config.yaml
n_layer: 15
d_model: 160
n_head: 2
n_kv_head: 1
head_dim: 64
d_mlp: 448
vocab_size: 554
activation: "swiglu"
norm: "rmsnorm"
norm_place: "pre"
norm_eps: 1e-06
positions: "rope"
rope_base: 500000.0
rope_fraction: 1.0
qk_norm: false
attn_scale: 0.125
bias: "none"
tie_embeddings: true
parallel_block: false
init: "normal"
init_std_qkv: 0.0339
init_std_o: 0.0
init_std_up: 0.0339
init_std_down: 0.0
init_mimetic: 0.5
optimizer: "muon"
lr: 0.00778
lr_mult_o: 0.851
beta1: 0.95
lr_head: 0.00861
grad_clip: 2.0
warmup_steps: 200
schedule: "wsd"
decay_fraction: 0.717
decay_shape: "linear"
final_lr_fraction: 0.1
batch_tokens: 32768
seq_len: 1024
doc_mask: true
train_tokens: 217500000
steps: 6638
dataset: "wikipedia_en"
Each number is 128 + 24 x the weight over its row's rms, rounded and kept within 0 to 255. Layers, rows and columns count from 0. Numbers have three digits each. The size before them is the row's rms in percent of the matrix's.

# layer 11 attention query, 128x160, rms 0.0825, rows 0-26,64-90, columns 80-159
031:145110099168115117143122099129146128144113150104157076119166114140157108123124109157149142159153139166166162146124143128137166140122115171112095128098132130165111111137131135164130166120138146131150099145166113160137140124146152131128113176
031:121094153104131131133097146122096142122151106128142130143072175115106191120121121145145175130106135102138133137119141107090097167110173143146139144155110146120141108147116154135126124135143095153141164162062108106117116120142117133141117120
037:137123082136118125123162147140170089133134123180120091077145136120145128132106162118148107139113130117141117089151094137173083154185138126086136165098107143140129141146103110170090138098146170120140096114156098111143155147102129132146130112
039:133146153102191118124164179148087160157118128116127145124091130113129121107136114112117110120079097155099083134135124105101134102168169105129095131179153127104108140117138162148137123120128110112121141145086137091113159145137138135107137126
037:144092123124049125146107085163159108096155114165100095158160127109097125148134136163106155138148173107128144128151158150153112107120109090136141130094097119143128126164126130099138141141122134152169080105147142135144125112162100124137132093
039:160096146110184145074142144108101176159090129123117141134117097121105111121141079143161120134132128120117093134115095119140194125097137091096139102125175192133097143116118134140152117128099128137066129140131131150135147096099134101118100147
042:134083108121087132126106093108129117133070111130100098184132140122124107134162148124119132121184120116108092147117141128121155137164134122159170119076059108100169120140121101155143149156109157127113115150100129136134098114109121114133145091
041:140165134133171105106121131145106125088146157126170124062149125146124159097084099114146123145097124120132123097164135149117137139093131168103104139148138149130119107140150142107118087130156094140136139105130172103149157158108090122143145138
051:090134146154136104083161172167117084128151154129140112071120111139087157126106124100089106148089124136131155100133107143125117093101151152147103135166143108132137122140141129118143109052169096150159114118115141094129154149136101153153158163
046:076081102127141086163107110134117106150154143141088108170118112104086099155129139112133094159144147131152140111102128150165119113183114115116147114137142127150112142151118158157114103149114128136151105128157127143110162126142097154122112115
067:148125108105125151195098089102141149135106084116125153143132135128199086127173136135151169114162100150129093093102144110114143154166125116135120113098106112111106131099112140164105153184080160127121154113127149165103105092144148127121084084
069:109151158144150126069150179146118111093145164139124114115120135114078134164111087138115078144102180160128143117141133129125113124091128146127128139168152133188129121117146119100158091092148117130120100090106141124142138184137100104130143148
076:098125099150109119131087178141146149163112142136125137126100122166161131090147116119165116081146157152110183143117130135127114131137135143096087152103091166152140108106155137133078105136127097112124167139111097084116126086104177155114150132
052:136170130144141166178112152133105137119118087157096107074105120122159147149147077161112094112195121112096133107131126094131086090143080130127126143128117177161126137090169128128157149151110090094099162116108100127104115166089136149148173132
107:140150161132125178122123094108149131081117099127080135137167164087132127178113148117104109158124099069136101097118150111115143124147135102162150146157132118104139133096122152146206125123090146131107099133108131128122131153133091081128099137
112:139149109163127114100116109120100123111118153117108127198105117109092155100113124107113102143096114134164110163142144097093147122116156102101137148095150091147157110132113121118065121100149147191178109135152143106102122120112150138117140145
117:128116106077116133127124147160142126173106136093075141147133204136091119092154124118184120122086150123113118147154129121125104095128143153102095200114111154102097164121153145098136134122132137133119144145129152115151138135134159126138126166
139:096132141128130134117171156104113166127148152155160113195160124149114113116107109154131152067145110150153111133131152103077118144154111109126130139149131123121120115114103115125149140127103139118138116123065163199124135172140159126137115101
130:076154089155119141108181139124119166081128103137135119118149133179103134101118134125158133135111115122101182142122137123158134153109116086100099122114111124136126099137156164137116131137088071110153103140156131142125130099137150131138128122
138:137114112113114148115120117115126088158081125103136124116161129145145133163131151065141127104104135093159110126166105151095129106141133116137130151115135151133133122149094141111159137124124139105129149174112102142160088141118143076167113104
136:129153138137129104139134150125113122118126141125161133131154186133097098150156135177130122100105124098157127136156134113118146139124129139149105109169135148142170112137101101116135113140134112095157089089152095107130107141161143099079128123
144:147153133128098165132138118165139104116119123069099130131109149141095129095161128126151134163120111096144118155113108129140089115135127135119119168104109128126155116109138125155097153121094147083132090108133128117163128148132163104160135133
140:150151172153100090135113139144106115142120089164125173157168164139130140120123119128112134152088134143138185095151115150145139168167103152134111132133123125114144137122127155128148119125112142110139168139131117103105202140153115148145121134
128:144150095132143131116149141152152113136120150182131103172099164141137124112147099112138123115144129093129080117151109132099102114123137118168149124127124136136143145162132164136115137137113118111110123151161098111144061138196112170139121119
147:139143088164127095111106140131120077082128100120118102131155128134169144112148147141144090120133133138176142192182108129157147128127120130126181107150089077106145163124131137091119142106118055124081160169100137127146123109151148090157113125
144:121085164164179120110139103142144075127130125140143182100163154110132146136119112148102118103156151140116153163097152126122126119131126133144102133106160133139123088146101068144118100139133112122136092149116115123178149166142130086114104119
142:141132107119126109106127117159169133156166095132116128099096121119139124166085116160140147106166148132133106132135167146103108160107121097133143155127096180092104110116104158142144105127140135147090180150154159107146130097080098138131124153
038:168127116105145104119096086126135096172132137170133084112120105111175137124133123177144136140139143146131137116130104080119110120131134141105157112122130129131143107152119107091145179096076130150110103096147109160155113087121147096082134172
039:164132133102119157128173164160111127112126088098145141131135141119140148149122148115114128130153095121115147099136150150097130136104124107111089102135144128138121150103140134142148128111172134122047130093121147109127093188143140127147129117
037:187125127130161165098172127145129135107176140144121145150158090121155125167104114147112100137101113124125194120110094120117124134141170081139126124129138092105154090155154107099115133110134144091139118123108110133108103139084121092142095101
045:117120163131151115088152150142097169103111154102126146122092140136076148155104115135139150137122116091146172157114091182119155132144140113118130126139150163145107106150117125082150109121115106141107150124088143096175093159126126140100123129
051:137129098147068165153106101131197079151148124149131084127153128120157087124122134137099107165139143127140110081112144110152125121139086141128104145134076110132131141129089139121117137136162121135129118115160101178094143111133133111156154117
051:148131151108143139109151161154090129126103146143114167138125120134151166143111118101147165117084063121093151182100118145107116125088191102137153091125160137115120126118148126148145113123104106120118144126082146098170103145118136134115116134
053:142104152108080136118122090126127109139110139105092133164130133134127151135082140153116159118114103091090135155102166146112145159125130147139143076134135129099146083135123105178115116124107149150120143148120126145115094183155098150133096093
057:121093118127141102134115142133129139072149124128162129080131124163134103123150126111158106135173138158164157088138093117174134131131127146121124152124105145149100117102171129114139094145120099122152125107106167117126140139133168114118161173
060:101140137164145115142125163137094129095173106146158097102128116130101131154156115111140115145116116135159130105130090128125130126117127113132112169120131138189102129144144143095138146123155107158141140115134124135126154108110140112152198153
065:138119074137144165117113150125124128134134110164126104140118126125109094148151123094129128133198129152159092107120088092159160119131131129108097123129103118143129169131104144120090131173178146112121113129134122155085146100101133102130128115
066:140108142111084142123119097120126130166093143104110170168124126137164097109095143120144167107143127122122142149122159121129124153148121141149119095119118133119114113130099110164144102162101157156121127149134132134117093158162109132127058109
063:124144135148157106113118167151134131083168139157130093107114128103088122137144092118122098144126156158128089120154113096118135094115132118119113144167140133153133155138161157094129105106143086115134107100103141128128156115144151109106164131
076:128105145147136123106097126130165172114126145127124126131135108179112075106190111095165094111179135190119140123135114147160165133143107125105104151120102141132125123122138136103102139170152113093119160104106126143092143124120182129102160135
069:134126159143160147149151172123117137122127112161123109103106095110155144148129085144156109136177165139128112082132090084087087113153112108104132120148143137128132139125187166140118145125146104100116136112125076116121135134098147154097156116
106:163160138137117176124105121105118137117099074132081135135140160080144137177115138139111128129147106057140096105118161104114161144122151114160164138152150107105141142098137158135168135128079160135103105156128129113111129152134072104148090132
109:130158114150083118125114095107112115125135124144126130180129125131082154101116142123109105139108090139174136162137144106092158124131187118110125150118136090139158114136085139125094121106170149196181132113139120098103137118127157154108115135
102:120083120084123148113130145149116124160093124082086137136156185123106134097119121102174128140086118109131128151135126125126139127114145136102092188104097131096102160118152150080146136131139121136105152141120159100150141141140164139146117158
116:086123146122133128102172165105108158133145150169164115194159121153109116103124113142126169077148130157170129123139139108101118146160118115118136139137119118112104110114097111127152144118105137111134118126079163192131131170140147144138106099
114:069151099167132128104173145121112150069134109125154127109153119179108134117121141115164138132102088133116172152113128139146144152104124077099095117108096118139122104147157166141122130128090074120160095140164139128131136095137140129148143127
120:138106112114115153119119114127105087151078118100127124100162121147141122160114154072122139116109125107149117125158102151098142109143134116115125153116148146132140127152101161112155145112123123105121155174120122158150099141110137083159106115
116:124148132106134089159131162133096131123124135099154129137167155128094119149143133158112134108082120104140149134154123126123147140111118139147104125176115143145169105124097095127146098136145102095153118102163101113126099138134157102092146129
119:152141126128081168137132115165156121131122132090083150123099159163089113093158129139158130154121104101125113138114112129149103112139130134141114170112124126130161112150133130153095159135090155097124089098122133123150129150116150115149128136
110:157157159162104090144127136158112117153131085176126169147174180142145131122117111135118130146087137137145192099150120123135120157172119131140109142120132117122150112133128159133130118130119142123137161136153115101105206147152112148144104129
114:140143118127148140110130138158154128127121128164146108164103174124137111112143108113130121127147118081130083104149115123114091098118144113182147135109118147126132161171130175143093145130105110120090123160147104118147064142189122164144113127
120:151131095179145102101108143128124078093134096114111103121155137143170119115154137151143109118137135141171131179179116112154137148127120122111185109172107078101147175115125134107109154113110061115080162153089128123137109117167139084149119127
115:124080169161175130124131095136146085123120134146145191098161150100141167133115113156091120119141158144124163168095158136121121119129112143128104131111158130126120100132103073129119090131142113126153100155121120129177141165159118099115107112
117:125152115114123110123119140152163138157163112133137132108105110113129110162098120154122144105152136127141118146129167142095117148096127090136144169139109171099107103115103167128144106122153133145104172131155154115145113095069108136135144154
# layer 11 attention key, 64x160, rms 0.104, rows 0-26, columns 80-159
032:092140113111140174116180126141113137125162136140119166142088091106085186114132140085112105132126146100128138128092101153108151128105094097153107147160112092130133195150122183130154161155140097093151125151127142098092120131077131167165123123
034:111117138181146084125094124099126138148144144109152160101126164164146121157128120149159124163118133138128089134149133119132126109171149169122120143110173146126160104106149089126089114105077147131122140142137062144147133125099114064102113126
030:082121128158108134155113126156078173108144115102112162118126147123136165140159110110123137100128169152130140149119145176122160090111089153120106105131160119153139162144138157094137100129111102131091120178092140134171119128138139146113134104
031:156079127100071138136130120109157108124133092143118133098165142090126136087150138117099110170127106139124132135129127132104109104112104156141182145135091130131135150148135171180153140129123108123152086122145112103096155120095119160199098130
034:122145173173169069127134162083102133127085103129147117120135166162156164145151108139168158110144151137160090138127131124154125128143125163101119103139188172138133141089105118113097121100131167130145135130120131135101121163112134109097133125
034:121116117100144138114135107133134111054159136106115100155119077120077174136135119163125152118159150072114131141110112137164142144132097098154148173170107097098155109167121128158174125139106148150117135144154200101098124133141135158153143108
032:112137099111127106144106145118109165098130124097134175136102113125153189164122126145162187118085130108137100137097093127132127194136125148138165126115135117108133157120126123105137082136130160117106131134094157111107117170124152136108123112
031:134095123101109144127134154130133107116152134117073124147141128091097102109147168126113125142080153132127129155103121146115106115114105094137135132170125100113112117195100141136126123103131120147126120129164118141125111072130086124132143130
031:147122133129140116106153142141122131140103138198102113124156156116097050084124129143108091127134141132126152140135149127139090098102093103138126104125165164141158115134103114110122130065110129130134107145140094153140130117174119105107127144
051:115145150151085124145143179126119171166126113143160156111154134147166115135121134111085125173093111159111112152134109103103109112102147141113115124142118159133098128107119131099107123082128117130088127121094052134143104084116124105103161149
037:105102133117132122128095082086161124143125099085153137130110112108135133104119153109143137146114119109120140128140116151137205158142169125101120150112102125094116114121141132143108125152137139096100137135147157080123165125123139128142130173
052:121161117164093145121159180136114122154124131188123145098159152172160096152138141122069078180092164145134110141106117111099110073126139171148130095106100119126134117125110137087113157083140113154121101113120089161131135080112133147128136135
060:097140127120140133099160185150134134099158146137095096098127139142104145174141113127118122155095181117167121163120118158114135132108132145127130147138117109121159127133104151140138131109118133140113117106152124186136146103096172136137164135
082:125183161145124120136157195138086156119116163153135140109165114152141154164144121109099096137136161149116101127117124089084079093100121142134148138109114122132132132097146155084114126095117093147132104111116134138137138105116177114125157099
072:109120126157120110133088091135164096132145093117131143136140111113102115138139164102114138120102060132100142126110148118110170135143097093111154125101156096135117113126139127111086102138137101141166107140102145115116115143134036127127145114
118:105130102153124139131091129127144140117111107108096117165158114157148150136127151073090104130149126140157129185108131136171142127122148109171158149135127118130211107111116143160080129124129117145144087128130115111112083114124154140131152080
114:131098133152124118096155171163120108074107084132114148145172145164137123145127125137141121142121115152150114185107105130109147106121122139095124145102100141113143144116140126113091159109113143165124121117111127126150144136121087181134154089
131:153139160100085137091152146124129122128149138138167115121146127234144123126115167167101106104136140117139130143122098134126154110160129114124153174124104142102119117124137120186119105104079145129140108124108159168111135095142136137194117110
117:105160139146120138077159104139094136129142117174130127097133127157128133132161147125095139144077117149084116084139146094159120121124112108155117110076154159123133101092095135175162116131075114147168104138180157114125162107129147152130149120
129:161111141118083153113157133145119124138104118134103094140133135114146116154158173129177143139102105129101156124152084087079139101114150101150150141123150140100132096100117182084151103091105110161096116136146134153165156104118107086148085118
130:140143139152102114160078099140106132154118146119206148133147141166145136118139150115146099153110110094108120157133119110101124139111092109101127144149112140162151121131102086077145143095163129136165098124149105094128086155122139129059126138
131:137126133093129163147110139135138137133122184109110136149128137146131165121154113141087138132109152113186108122164063142146137138161155111134115134132143088152151141131096120136108136136098145113168106094093108107097139126140125166109134105
132:204132179131138144140136096134076166118113129120144151131152187129092135099128141118119132149147121131152123105127146090128121112124103131118090124180095130148124097107129158120165154122126124120147134135128137134141113090143120148123162115
124:147136129091180116074146121130164152138124147161131179110131130133115106145129126133129136152131096093124125138147097164120128130139127141164112144131144137178128129131132163144079099121143138122108140112127126116137097116135139150152127150
135:161153124129138116084138111133136130179135162110110134129121110136119085136132149155146064107152083161156159175155125095161129160137103166104160132180144120135117148124172148085126131130134095148156163167103164106167106090138143121152151108
130:107098076112170118146126156134116141123133173122145180132106134131114150130127118121129152130118145098099143157096136110102160090125117139114086141078153105103091112103143123117117130137105096129138139150084122149116179176172137107130126145
132:120166109148089092169115115141165113113118121124162142162103088137113131112118130146131134107141150167140130147109175105120150174128123124115124145144111166083133119194156127152143135107137106151082207086134109099147158114172110140159145127